{"n_layer": 8, "d_model": 192, "vocab_size": 4096, "qk_norm": false, "attn_scale": 0.177, "lr": 0.00119, "beta2": 0.99, "grad_clip": 2.0, "decay_shape": "linear", "final_lr_fraction": 0.05, "seq_len": 512, "doc_mask": true, "train_tokens": 149000000, "dataset": "wikipedia_en"}
Each number is 128 + 24 x the weight over the matrix's rms, rounded and kept within 0 to 255. Layers, rows and columns count from 0. Numbers have three digits each.

# down: layer 4 MLP down (transposed), 768x192, rms 0.0533, rows 446-574, columns 48-95
# up: layer 4 MLP up, 768x192, rms 0.0826, rows 447-574, columns 48-95
down446:124122128125099159095142194119135174145109114116105114132119131106125131130117165141081104128151142134137136137127140087143086137106132128169133
up447:143120134119113152129155151127145139130145131129151112113152111153127098163122114125117125096117090162110110134134174149115111129116117136111154
down447:067147145104181188138129109117115108162073166106083072121132176149124084159097139093095096138105110137108116125131135144109124132158131149092121
up448:129134119148120131090067135127143132111142155130106131115113124153151112110118139164174116140147145153103121099169134165163158155121119127117095
down448:118114139110179145118129133141118126113138195141167149108120146139097134127104082169133140106124122128168076112120102177142111144137162098114134
up449:143100129181125115108148117145134085103133142165125120117116159125115097167148114152144115128124134162102168135112151157137163151130126145128167
down449:098134094144140106102101132120136140122104163155108102135132150121120144154122113132142147138136138144149140117116123130121142163088101104181158
up450:142145111133111154100127123153156203100109143154117118140151140101129162108099134126177129174113113146126134182122127098145137150129179103128140
down450:181155105109112111100073144142083127155090099144135153131149174134097106130118105068113135117119139181146144108141148112106146146114148169081119
up451:127075095121118140163130116091127144176104114137142125121113114133138133122165118115097127114121119178153118121127126119121097134105129114111161
down451:132154127132135121123124145098138131186138144119131110104127107152181141137093145111115090098134164136091109132146159094146159096115102163125135
up452:099108160138102144106158131165085116169142118105110144158155145150137095145124115124151131124122138175148126124148162134118132121150189083089088
down452:124142161112106119082124104143139110098163100181118085094137110119142140141125117113144164155142149142163132143101139152147159112094124132144131
up453:119129161132088078115121130094115110115103149140151154123108120140142138124057146146092120172126132115146159107139164111105138134159131125154093
down453:152178121121131101104103153109132143138115150140138112101112118094130112121114081089185124125145149133148144121169144109126106144151136107162106
up454:128128107112159089144130112116111092137090085134117119132104150104159169142106107101136122123139141103095184038082128108148155118130115098156145
down454:092138131148135164141091127091122118118142150133120075112102099147129115161126110094155181083136141136153070152144096129124094130134122155103083
up455:073143100122149111171094124150131097160137121124108138130112118144111077130123109139123164165139110077142129094093173111145126111090124141141179
down455:140146098102120118113125123100157110150152099159120101166166109100149163153177108116159123144131177099129132117106127132073157132143164161144081
up456:122147121131167113160129155117151136118123126146121157152148115173101131137150116146097134168114144109119097117106137184108134125132118099113141
down456:146184126139138145183168107153108141105114120100097141108177110137142132133138147110099152126130118106093108103115155160142114096168071100118110
up457:123120139132150153135144130117123161168124165106121105114096148127099091147150128118108117118125153142154157118124129130126120128093138142100126
down457:119123150135166126170124132117130103141132128112162160117132109110134142120131138141078134091151112125137131114109140125156108126159129153095106
up458:157144106178150133138143152153128172119122145175113115123158166129136132091106163160115085101134095163117083143111131129134128087082187117180167
down458:068143076150116100114149112094114139144067134135133146159145139116131125140109119171161092105103137125168145140091129136093142141106137117149126
up459:096123095111145119143104128154149129152113081130108190154133094130175097119137160125144112126136148159087142097113111134117124071114173154106151
down459:086096066106142110118089146083157099163143137150127070103145125110116107150129192150153129143113139127153200129109178104157113083122176132084130
up460:120139117111130104131146130155133142139115116097152164125141110132132150124126158137159112162114138080139125104129125123120148108112155161090105
down460:096130131132106130106141103124101132178129147143078139119137131145145132166155148150161131121123100142126113150124115121116153089098158156140123
up461:106126092146124132151134121108111148092114155151115162122086107136104150157102121133130137136137127119115139128125156103083139131164102129105145
down461:112117125126160134164155122132138109113128123125156129117140182172134148158127139127146138124098116140096164115106199140139103153109109129135158
up462:172127123123124118084112146119102134109177150126132122130126139106128160120128126155149119121111121102134145147107133144141121147124132138109103
down462:097126125164089111105151137125120105147142110162125101113146154126113142111111145120113164146127124150118112124119105158152094133127153147111147
up463:143114113105156089097132122129131133157126161134110123196130110144116119140085145173146109129134103141191128126083106131138158138155122137170146
down463:085090087086088124142147165110131113103107126123136091150160144093116134163188157154138139134110166121160132136083127088074127176144159093115106
up464:113178115124173100148111130137111120137117116133147143153173140079124144137099155118126133122105135129139179085116118088153150132112131110118105
down464:141106134132126095104182161119113127130126147102141115109164163130096099150094130098141108135124137144139124111140166146151137140153130118168121
up465:101104177154154125128103161127112121134124138108090190131143129162144133126160137123105136181118109102141159103117157131131128139100147132138161
down465:140103113113135128127124110122098114094134123192070124122114153150107152145122118159099139128108088151120150097178140144137107100122097154076118
up466:128174111070078118144101134143170159141130133118130098159137131146098145158130088113104143139102122108129147121152149162119115089109141134126101
down466:089168104133093118178155135109111127135139133130127118149153131101076165096134122159107145114128132119121147132112140138089162141136112122116113
up467:102132112112109139093128162115108083180113139120112101113127149123125170105142100124158102121096079183101155124113130157148165086120166064148123
down467:143138151155147085087147117157185128111172124147109134121122117118134103143095188112118113107102165087142129109150210134130115131120157110109124
up468:103135135151116134177134113164144103115143144074141192135099144133190136140123138126138142111095107151161110109136130150088144115147134124099140
down468:127104115110115138128167148125103124104140122143165155123094181140106134152103114137127140132131106151134106143167089146191096100136141084131127
up469:144112106105079156125132140146141104104157108126116173137145104067103124160134127136093114150096099149144097136107131109100132155144162097136109
down469:135108121159100121112109115114129102107114144078143115103145123132156122103072142132119135094150123094166117140116144136110157156180158112120112
up470:164169160126117115157122154080115107162115139140146103094138158136154096121103123131150140164111132076154133132161137107154111137144081101138111
down470:095119113141167138138092121135109182099111167128142106085172131153103088146092163107122111137069123139105095134140142126101125139166148131123152
up471:117133104111138138150132158154153128129120140134115145146129146139093143132127099118081132115143142116121161104120130161155131099174095073146132
down471:103173127115175149092117121134090134135168112116160113110122129131134144178172147121100148147142092093149122151111130130149125123121136092115156
up472:109150137129103121099087161151123132163104121155157142090132109170138121123141121106154146107110134130106132080119134150108142134165123101148139
down472:107108124108180104121171112124102142156117139135140125095110139161109120113101163099144136149111115151123157170142106163184097093130078103088145
up473:134137109161135144112142132125121175087175122059073134139118123113127144146138100133145157163120141134122127173133091118100100142137104127144092
down473:141123133126143136167137081125085126102154104140103152112101118108091133115110118108110128130150173136161137101085087118066116132107107164126095
up474:133101112119153132135158111123120114110113149173128137146135114095127113095113117138093165165143146143141082118125097174148141096134161147093130
down474:120130141166148102114128121111144093120119099112107147143144132102114085155112155148128122137126122102154151104137082129119135128093101110136103
up475:106138145133134125097134127126140138103119118147166097120065111167087138098121172138176102185102107095163142106124121121108143110107134123090121
down475:114171140133102095135149124088157172125149134123156089170105115125144144120129109153116143096131140119170167121155104098148154169149173125108106
up476:087144151134108110091157131125091120165106130139120122132172159128102144150106133174110088147082164163138157152087109102134127135118114139057121
down476:135133108148127118139132148117142108124090137141117110094131107111133167135068168159136142106099102123093135080102120133139190172115170141148129
up477:125154179150103124165135136141139137101142150162102122121133123101105108108149130101125121142112156129141136144148119112127088128128086095130137
down477:131158129114152160154104133134116133139176139122143122143127164128110117124181134146088094158103112101157155112154117076073120117114160110113156
up478:112139127119094106106132127128134146161105113127132128134156139094101159169189110125126153154080112129187145131093163138120112120144108113116117
down478:131138142141144113156106101137121080169104107156116152127116104131155108163133140139165134146129147106120109140149112150106131155111135119121137
up479:164124130148112131166114126082148125112158101130090131133076121114120140114137151155187154141138178111118185145104116100150121139120130094155142
down479:123129196148124129101124095113136143157112100157089103136142126133181151148091122169123104101125102136147077105123116129154131112104150106085111
up480:143153124123126136066152155149128095106135115107137100164117100146103130122083102122092115093101133156128136136134154123170115147133103163128148
down480:133104132133126122110118149162117113116099121100162151121138127098085147132151138104128165161100164145119152104108109158100129122156117139163119
up481:094106118148143150135119131085123138134091155138108137148140153117115153108103147109156139137143118083149144106112154099110081172126113099175086
down481:144117146148131112097132120106130086122108111150139129123132112093183142137131094115157110118157124153162141142152097150152145150113142081123113
up482:144146111122153116142143134099157122159150120120142134133120096125136149168150107119145107125133142114096135124139161147152107134124131093128093
down482:140132173097143136112137118118166096099140134106089121095163123151122140160155109139143117151132153106134129125087098129101102137142124138117129
up483:137164081122102104141146162155148141146168090159113150135120073105152123121158142139128126124145128146106124124144109154182123117097132117173130
down483:151143085122167148143137124150073120143168150161135150102122090139097125102087134111094125131119134128155114106133133135128128152133136135164139
up484:128116113115072177128133128109104102118094103132122145122118117069115153085100111123131119141120110137118096084149103112147101136104119155142157
down484:136101173141111095120169135194107149122115128120090160152149105128157129137105106147164125149114145116160148151141166101185149134112084127099141
up485:139126121138093144135123100090140140135115133156121111116125120108082139097183082130124116104107156160084144130135090117085082139135133147119131
down485:129126120146131112149086112086167127093126139139137127142118150168145190140129139112130131134130111130117119135120132156099153137122115130131170
up486:129116118150134143126146175125089079075132115134095138157129134115140112140134126149181138106145102133129109151136148108153095155090120180111138
down486:088141127127103110168126134152159115138123139148121145132145117078092113100143142181104109095095081160092116185114148142124051114180152116122132
up487:139151131115101151159088179131134138110163114137100098165136115078110155116085144094116136146081108112180124119112102108142079129144098104098126
down487:109101049115148146090118154113131110113175098110161148134109114126148155095095147168134132143099163148093123096182083124075094142121098162133120
up488:148155107121118126136156134122162074105160126150121072156129104126094141121128133128153127113151114119151088135114142113119107120132113148165107
down488:142131121118136122135144110133162147107167116146139140105105143098118094164175092125144104109140106119151120142145141147162097138132130135098146
up489:081141094112109089145131151131091136110133116118139134159146103111116160100109139144089137115064119142103101149150133134089135118083162154130113
down489:112131114122105124102119141135106151167147123140117110140104163161129099140135131153153137121135133157107096077146117126119114134144179112151142
up490:156103120122138126143129155152140148111108124121147186095153134113133165116070157139145104132139140135161149081156131140114136133124116163161128
down490:132135155139124102107120085170106132074109152129127104117144137139088149133134137134135129138127154126097141135125077122114113119132089124107097
up491:115177113107153081176109132141169157124096140128129117132103118140116140144111165139085127155134109148147124138128121145115155169177110091132132
down491:129150148125110127142139124160133098155097128098148122150141116111136116090073126111096099104109135097105115115183139126138138122113117110148156
up492:124153125154171112129145159093126133122138117115124126120105144123135120126115119099151114157096090116080118159090163151116118067089139148138113
down492:142152155130134115135140151143122148128117154110094109097115120117133061120111147137082121106128124175084115133145097133181117150152125114112138
up493:137144132130117137119106180108139136153132131126144150113136129117136098098114155108130136099135109156131154205145126149140147121145157191146095
down493:141144128125176173127128134146088120149154136131132144106134162165105146139077125143119154127149093104147124086134097124150123125134170077144175
up494:176133121145153101133161112123138126129106129106129118151142073146120128093129143133150123125181090136105114108132124117118116128145128150150112
down494:119097125146155159099103140140156097175096122140134099157139114131079143108135140082162114112120153074119126144154122140106198090125115134134183
up495:156151137167107144139118126084141115132161134093105054123135147156122105092136132092141134128149116146148118057136180171149090089147146149115151
down495:123118136094134179103120120147153129084150153152167109096157131164155157097101067109093159109152100120114122175168126133084155159095115114157139
up496:138069097139152175161110166140098142139148121123118149095129120115131152119133138136112159161118160127099086149130106183148143127089113127124132
down496:088126145136134150105109155152099109072124144116157103121116140098130131170150085128146171122155154161142151145133133113113123136162164151160116
up497:163165108138089140167146110161157081110140149139089104126114141150118139101133158083121132145134114102101135135086136119110086146121111104126159
down497:118095103148138109096123080157158121179115094135131123121117145101124138106143125091130130134143172114140158096129095117129154198101129116140134
up498:198148162151135137121096121104153142097143150130117121199137142093146102139104113137122141152163103145109117116148155095077104143091157170158147
down498:166138129045156146137168108114109142114117076140132128103118127165105105106164141133100138132171129189102091113149129171129160171132145110122129
up499:102098112134086133119084156082146154128123104141132112104116148163147143150141118096107142118129173138132086115127139122142157166082123166109154
down499:121144080146128154119146084129114148116141128100091133145097111110137202134138134116145107169125090147112179143109065098127142117123113139128114
up500:087136137134110123132139151120127167148105152124140102172118123146104096150108097135166131130101141117121163124154099131105159143120108147141113
down500:139129153163137145130107141122109156128164122148130140115120094151093160132126130133142106182148141164098104115135154105107101130176097137122127
up501:143123129104116125118157128151156110115122139111106135133128123125119145154100156097066179120151172147112137153146088138118165119149143123100118
down501:133151126080136157150156125125150118141170090196109114158127130133161145158117140110133121130130137137152120164116123137077093139057150095162152
up502:172141157111124126145169144180140087145160104172136151082137115149126125138109158142061095133134138141138126145114124148137113161138102138125157
down502:136083147082136102122124127092112134129144146100171153108158159132114123157105158123102147117108092180101147139155124114111072150152148136088107
up503:145131131121147156147126094160112113159135170074117116154133164144142103103121058164150124145106131145140125106122152156111120142156116137143119
down503:122133156126155141097094168154115113139142129096124084119120152142142167168110090121128124143170145149104163134111160136108096088116180135129159
up504:135107153136110108101131120100116125138127145147131109138086124166113112159124120102101134109121182134132100113121106180149129162116147149107106
down504:137128144123101133082134095108143144146134162062141170095125120126116154141126164104137128114141116110120142113086158144132161102109150154150114
up505:109107121116162160179106114125085128115131187136123159112153146160128169134151168129133143119112119090141099125113108123158116136140127127144112
down505:163146125114133139102107142120160093188153140108143131131109111118125160122090129147126116139095154090118131121157138143158109088118095111166162
up506:112135149102153143100133148119119115102135167113110130144139111128141093144111130123113153088127154121155117130140134098131109128161150134148114
down506:144119153108122110131116146146095090113096135105185098093138196151116163090144139122119138145097111133094123185158092115162133115123152133091108
up507:121121124099121137112156137097153138134115135128117170112139124144137151133135080116125114156161089130111131080140142169123105126129156107163112
down507:115131141118137113178139131133138115145154110171128117124132151117156081115116143163174119093112133145098084114114116126097104169124149147072134
up508:127191107145126123170139096071165117149145125124093132117097185163155106132101108152110156116126121149113139131108107093106096148147124145108146
down508:137160146126121113171133136098137123145122103140115110132140133130171109170103148133155164131121127109165143147088132165124124155171141140135170
up509:147169153141141135133140141107168118132071131163097116120088131175105141117169139131142109096118126131132115111142145166166088126169116135139122
down509:102160095121123119152146114123121165155110071136123143142131103154115195143127138145137144142118157114097108123143148116117101187133096149105072
up510:125164153100151135119155135135165163129131140119113154093111109094176075139105105138094154124136121088129079111137117088121153149128085152113139
down510:126139142179136170108146139144171087118119143139119091124170126154146120124086134085136149150156138142099086098123189128088097146100141132175109
up511:143159093148103120160112097158114125126090106107111167104150126096133141165133138132131099159080135123116146129137129091102196119144126138143102
down511:106152126094103104129107137142147166090110112116161115136124115140122120083088112133152125124154112159161124156161142158132091134154139129142095
up512:125073112166139106100153164139127127114117131159117105169140131088139117097141136089146145122159119125129174120132161120138144151122128104123132
down512:124148147149151107127137141111091129116130155122161145117150164112103095139122139091143114115096117153113142133136157145120111145172132094121083
up513:142098183137095122119140142075102155108134119130110103112149129107095108139105115135135164130148102155155139125150122107092100117101138168104121
down513:122083121105155102095133120081152129082126122135111122130111118169123126130154143143086081116106133135134148126122130122149147172166154148137143
up514:120140136169083142139138136117142162130142119096167089102114130086121151137146155131114117128142128178122108098141102151109137101144155109121067
down514:095083127169109165101106136142194123112124132110149103127113111150122130135164076150139119137140143092114127164156098106155133132092139106152161
up515:133064132144110106102148113165112090126128156140114147102131113143136130142105098157147095142148107147107098069140124118098113163104138117116110
down515:129105109148106120162109131144151126120157111152093152083100111137134152153149122150146148154131110131112088150110143151145098085131097159089169
up516:143132112170129075098137108071146076149159118115118095103131171100132157143170145134103138136129153131138097112114101112136126154156099100109121
down516:167101121110137149127134141126156129119136116171109109100142164128114099101154122141188140161126131147117139154146128104150133162188147158152138
up517:123127113127095137121135110135114119097094108085114124131119099120135073147129146154124147108131148146112132077174118110146138118138127101130108
down517:199171119100117109119132118135144125128127116134125134117120139144172102137141105094109129150148146136112144105121097109087095116109097120153056
up518:109110093164117143168159107153147082141109111102147123082169124116149127102148084085168110141154129118125087159127106130095069139147151165124142
down518:093139122126116139160124114144180134112138166129150191107155147119100133114168065117133088125171143098122143117099108119107102142140102099137126
up519:162158152144127152146114123088122124097172174110130099143155106120160177177160090186140132148156126101148144143129122124133080130164122164184104
down519:152134101122106139131135119118086133085142153158113122126159129141124116170127116129188109117106081120099114151129124128163138103146158155138114
up520:110137138095114075123154118126110098134115122130156144117137128080085170135127154138100134149127141124132072123123114140120138138128139129085119
down520:139110217119139106112157124118144108133118135127109135155122094120173089120124143135154122181132141151168144078102173156091141151110147124106153
up521:128103181129121168115160135088092049096121122052165160152127170100123112121179144106125142145122114154098162173113130119113081104122114136120103
down521:132126095134122174109136136142143144092133102137162154108106096086109157113137125116088141117164156064070093140153100137123095123168108132110117
up522:088121091155134135125114158152141087152135115103153103155140156126122122131129137094153140150136126127129148104133117109123121151132132140114136
down522:130160115094133172129075143146117116127133106133103110126122107119127116132126087117139114125061071118143155131139105130175152128152132173104103
up523:153144176098134181146119161116136091119101134114092124157172112156126120118118124161144136125111128133127092118084110098140088145133120112145133
down523:140120166113175142117097143135140148150147109111107143160135132115108148144096129109146152148116152148109134174131117134148102132089116135161166
up524:123150100139098137093111103168159105103114111132134153131118175100114111132126137103116105107136161163120130071116147112116070146102110153151124
down524:135208162137128116091129163136122151097148123143146142106078139117140145112117163169135136104107084105134122152090096107103157165108131126125153
up525:123118114117172149149165121118140113096103094129080158075162154122114097144109138112099103146134180148101118148141074122129102137103090153134156
down525:121114109134118105113144107156156176130108136148115122127123104115132137155110110128141117090139075128102144084111134102121156151148138135140119
up526:108133117122115144092134149174115113138138141153091123118128129102140122162115117108157148114134156122113140097112134150144078186155134168159103
down526:117161136154119126088091146122084122092115145115160143123127114115136147112123129139126154134159107165142122172149127129154107168137125097120138
up527:166154137154144152100129138119145115149128141116143131155146155118169147111130135090102106129108127155158115169121151118104180111081122161130156
down527:110127150180140100099111113104138101147124152138128131175112132084141147161137144135113107111079179151150154123112170099117154085145093141086124
up528:145085160095136150107090165138138172125114118125131166172189107175150162167159107141134131130120069181162128102102139092140115124083138166159117
down528:167174154143184144123109112123158150109150106114217139135114134163152103148159127149165111148108114106172139098132131122120154165107125131156178
up529:097108139194086129160139147107126113142155141144134099120122101117125128132207097117089161112115119113144122141150156138116136122147153098098118
down529:124119074139159077112135108123107131143131128130122130121132096072151203160147131165114104104151143150128126097115070153124146165144110132128128
up530:120110144134154134131143095118113109112102097138162129130128152123126124111089152110147144090154087133157066100125144120117107138132162136138128
down530:119109140140144124123133090116140141128121145112113140114150132156108107106163127113082152132147122135112111131127104181131068052134165141162105
up531:109147099154150150176125160139138126150138135123164152126112143128111139151127146087112098153118123105132100102151147123093122120145134131142146
down531:062152134151134135145161100108114133142099152123099129120103127173188123100111095100152108139119085121152148129110127075130175139141107170085128
up532:140136117110125137099148154166133163153117119148151127137061131134185137128136098129143157110126133116101150083113161131132083115153107131151138
down532:133130132117097120108147161111115117142123090137174146131118142140124088154131099187156128104190143074180099137116130147168104170126161136076126
up533:125138132166119140139092136126134123104137060118093109155096115128126121145166131119112188119132131130134131154149145143162145167080098108145095
down533:135145104140153152113122145135117138133128126154137140118127141143172097145131121124168101111124107113109087113128134145119113102152140160125202
up534:132128094096101138110108143099099116157141131155149109171179141154161153149096082129128137090142152119098111169111104090118146142131135151123125
down534:143136112153130140119145114164163130095149118130123137147169131116104113119098134099165109160130147106128073162104135107117141131136144155142131
up535:140130169082106119160147143107125104114152115135130124146128133116151101121177164105185120081085110159128132115140152150157146123115127156153162
down535:126145121088112161120111097104126147127107094091158122147169104115105106129127092135125110123079166153165142141117101114067116147141081160131136
up536:127099156118113116122099129102141078121129158142128163135133091117157130122100144115182130159131100185115162139143146086148171084151147068079105
down536:093118175105097106135115158122131127147176138139093085096129195131148079080149155110107161186138104119117159168150146149119128154139140123149122
up537:114147122154095123118097141148128143142109123099137100128106115139085146118126154144141144104152154106117117092149134130078133101115149126169140
down537:168146123100127124116161129132141150179106132143112180113098143104094159115158130135092102150115129143141125170128119160103143125158107123102118
up538:102103169158147145111110105128158122159142115175121126102138146139114195141145097087154130139134094158164151135094158154090132145188081141097141
down538:066129169122087132123132103111129127147122139165121144108107136079178143122142087078170146129129135133170154099158135084119145130154126123103069
up539:170129141163114121123109146130137146145133154130156125107140117122171117159114103143120119132137102130160131121140141134112126151158107159100104
down539:144131112136123102116121127185133156113144101095107113146103134142145106162143123155123162122136117133094120139132146182139143117117183127177150
up540:136090187144108109137154182143140190134157113161178117141111140071175084118173126142115137135130103083112141113093074137083136092149131142121118
down540:141113146126145161125149131116131160146118142104144161106096101120086165119142142144139135099134145181143143099129104128129136173115108135098139
up541:127072131132087114118159139110135155081123083150188187156122126118122080159111118125135150119153109109157116110125108110116112144110155158134107
down541:119107127108129126134119140144177165139115098126168163145173166164119086142143107093122135158114133129112151150124147166105096128132167113144125
up542:049152107126115103121165126114144158131157151163090099124079118176138146175106131097190139123131131074146122118131123164152139116148096097139160
down542:098113125199167168131114153096127178112177139130153121109124161147089133114157147125078143131138165103125093107145134169116114154142155131119154
up543:125138120101139148162141132131116140128104109114113126105104121095130150133121143128126139125134141122171142128125125114078138098171125116141098
down543:131124131092105126109176104144174113112147145086150102120100148119127143125110170107122123140130112116121100144115096141136136098124116112171128
up544:126153118145119213166147130118127123087152108121140097154114131148144070162127155134158181107091141137163060149118126155154146184107114137144158
down544:140129110151102140130106118119108123100122146163157158106097117112099126104142162111139172134126155127132092129120136174116146114149103121103157
up545:101116120156131104167120170135129160135134081131182147116130121139108106177141094139091156104143104093126098153141145135124080154118094146109133
down545:143154174128136145082160086094145115097117120088134102130115131104178099127103133080156127127149153128149105142164122152150119140138161205165142
up546:142129175118105166124183149168178189121107104130146092120139144103153114144167115090144154146101172115134140140139143129108144098147124127134138
down546:097114121125148126144112109153124096122124115138125082164137106109120100127140103113125127075109138113158124062102166120116166122112145159186140
up547:102106127092144118144098148129148112140123078151108129132125140117126159153149108153153134090114095146123130088141147097146131160102152133143162
down547:122125123110140118126086144140139139157131133112139150134142095147137124152128113148152147135120073103138107139131146150133115108097128115169103
up548:060143103113098145151069127120176165171118085124177117123144120096118126135116079157096076111134140094134097070085142146127154112154101079091131
down548:143169102109153083173143119083085144112133141123121137123142121162102081113158113120071141128096134129175153082097148084097122086152163138134116
up549:139104115107157122147128127080132130149147120117149140149170140135173165115184130131169097122142119069163109111117119126110162114116084120139138
down549:161131135108143110129146137168117149149100166142115163143148148115190125133079109121123117120105104139164107127158126123088089156129117112159077
up550:164157117131087137149167144081144135091162115158142134171073057126130106178117119115086128070094134095158183090150068115121124159164137117104144
down550:176123146099135121076125126088146133109148152115137110174136116127151110090117142120102056126147134129076156144138115086077170136115180129117127
up551:105133122132044178154139089077132128109181140121127119137126141098103099158108152176123172126102157100129126110145117116159164147125107156090108
down551:165124157124105099125148096097125132131128176142088125143095135175132134125093173069138160110128128108090127177152120160127099121114124140119112
up552:106129137125140121108078116138148173150120114138141133096120151127143154134134123165188112127125116132128106168154137132150153101129125133105110
down552:091160109106167090123099087171137114136106121112128127126130107126132114105124177126099136111119160077104112104145082152118102112113131125137135
up553:115132142140168142115110131157175119132167128128132071121111135171137105137123154112164101139123121125096129116159107141124133131139156106123137
down553:130164163127168108146170129145176107105174172180084154118141105089155121162092151167141103117124164117121148108127136112110152184105130137141125
up554:115134180101136086125110142154159135142101128157123129112139161112192110169121166148119081111125140120157078127092112122132144142179122104168170
down554:128139109127140146173122091097107122139144116117137102177125149167104171138141128108116062115134118117136137124124126114118108134122141115138137
up555:103104147160158149158106106092104109118110090134096133143183114134143177125130122177101097121125156128113116092122141140155124110124096107170105
down555:172102107048132135150110164125119126149143186136111150168143162171126102116111134128151139148099097164119146095119126124174115132124099143117131
up556:131116071131094143116170104121126095126129151115131132120111107141126118151108137148104124136100148122103149115106106139123109150135127157138138
down556:164095133152135151124152093127131101128142119138131160095106161105121112090111140122157123091125158154111108144079143137130098150140174170138131
up557:153137149103119166150129098147109180102123146150080140169100060109149082134113091160096166124112127127116151140141130126118138103114155098101116
down557:089126141147119114123116117141105121121087149173110102123158064096118137132118150110156151140102115111151151119125137168156125179114150126145126
up558:131213137182133106175107144091125126131132111139140105098065130100103188111128146106151156139171105122135132088124139111119144165171114132102074
down558:151124105125085185134066161130141153126153113156108140092098108173160137109093143182141155118111122126093141096055108100144132094148109082111176
up559:096114126176124127179103111157119098149138139132096176136159134137101097145148128116098120132120095118148123126067160114173136129146125130149124
down559:151111152102122112114151135097132123111118155115144147147125090162186135120098094096161148136084118129136101120178121128101146105125137152135113
up560:135075139116111155163171174146103102150128121138138113145132126128120106123135138133143130111164132113130108107091082146134141130121118122123122
down560:104140137129165131102083121145153157115117133082125152119087144152158120138115114156191122125107107085124169131126161155057142119092099132126127
up561:109092091139134134113106142125164153110152129157118120137143121127127065120145121150123134176122168126110122117146121100149153136116159145142136
down561:138136118139125107105136170132131121111137133156135131146097082154128130151178103095145154136103130160145127109132137098134166139147095110144159
up562:117107126108145121105121127145111137127138118103176118133123101113113136146126106101137148146145101099138125123090117155108147075157083151149074
down562:108123144118129112133133134094143121149113138145125140094128081115132095117115139119146115115152127119112143114103122124121149125165140114125137
up563:129110131128132126123144167141142143136170146108127131113170145174152132167107153126140127139160122144105146125101156167171096081177115125120121
down563:147118133139106117093145126136133101106107102139089174165090127147151132098170147098144143153112145117126136159093120108157127160136138164137143
up564:140166131094118130113129172097134121123113138133124116123095138118138157114101160138100148132085147126146129112120141124141128128163124091151142
down564:117099118108172086161144119141118109174135101107126163121124135125122136170122137166121132163132119139130161179101140120150130145125154165090099
up565:171128129132151105126108129116129090119145175120144115140122134135120139125119131124119118129106136146098126106138113142141091135097089154139135
down565:098168154144172145153150133165138117054144162128122175136134086105134122138073142133135156131108133126120132174143113159159149107119127127148126
up566:103122105127126110128157120153093139132143186151139106150147150164120159136145136104166123137172157082158125139115173128102196118114112140119130
down566:172063157097116103136127097130103158106162174122128154153086130125105142125140099182122120134125128143103114147123110171123116133143127131132138
up567:113168129186158151109119099136170133072167129128121107146120133109099106106109160116134103127115117115169113101141109123144123132155070118127120
down567:136118140120107113113163129127118098159149128103116147117148112134179097162107133157117114131109180146077134120139098113134121170130139114108108
up568:142131120095122092141092127094132128114134148167104140153090112066126125123097161110114132162101160110161149156101171100116152101120114119151117
down568:151125152160105099145114122110118135152130126119118163119103114145118126107142152155137162097175134111116119114136103149114143089137126124105144
up569:131130109137118153100135132125087150122132130091166101114180153099072134136151109125135149105179154148122178117164135124149109098111121140135081
down569:106113171120129147174103110133115174128132130116125128123075131130124060123121115129131145106142150155154125067093099119196122079161095106109115
up570:083128103138093148114121111130141120182151114117139121145086115155150150119148192105095151129131122115138142076123144126113149119115094166117102
down570:130140105125120157131125148157112145131111116116172066102133122105138096097099121124126116158096089146103136158120090139116094103088139142149113
up571:133148105130137103094121106130140171115106107147133118126125154147114120127100083123122107163125139152160087093091127148156134147086158139107131
down571:119124105138165163121125108090107100151135082111128133125148169107122170105152109136170085152090152099090108139146105082107101173141117148101129
up572:125111165113127112134082109086129105094121110174100133148132144133098162148101139140166159143123124117162127140103106126133126147121152131103127
down572:148146119138125081108075129127156140116137174170156116090107135137131101087120118111156157082159163125143111115115109170161127118104149177132131
up573:157105079149131105101149132137155111136154142109119103125103110155091109100194122119123158138126159101146101149120081156111115108130099145109081
down573:119122140146141109124155122136101123114149127089110147134111105112152113144176126121183113133131146121094138159107136110081145121107133133090119
up574:174135129116122126100088103143148167144134141098164132128120108148126112149145122168152135115097149150095104107143089132185167134129124105137106
down574:124135136164122157130146098150112111156136134093152126172129138134147098162128107100139139137134111117136101146117154092138151116092105082149113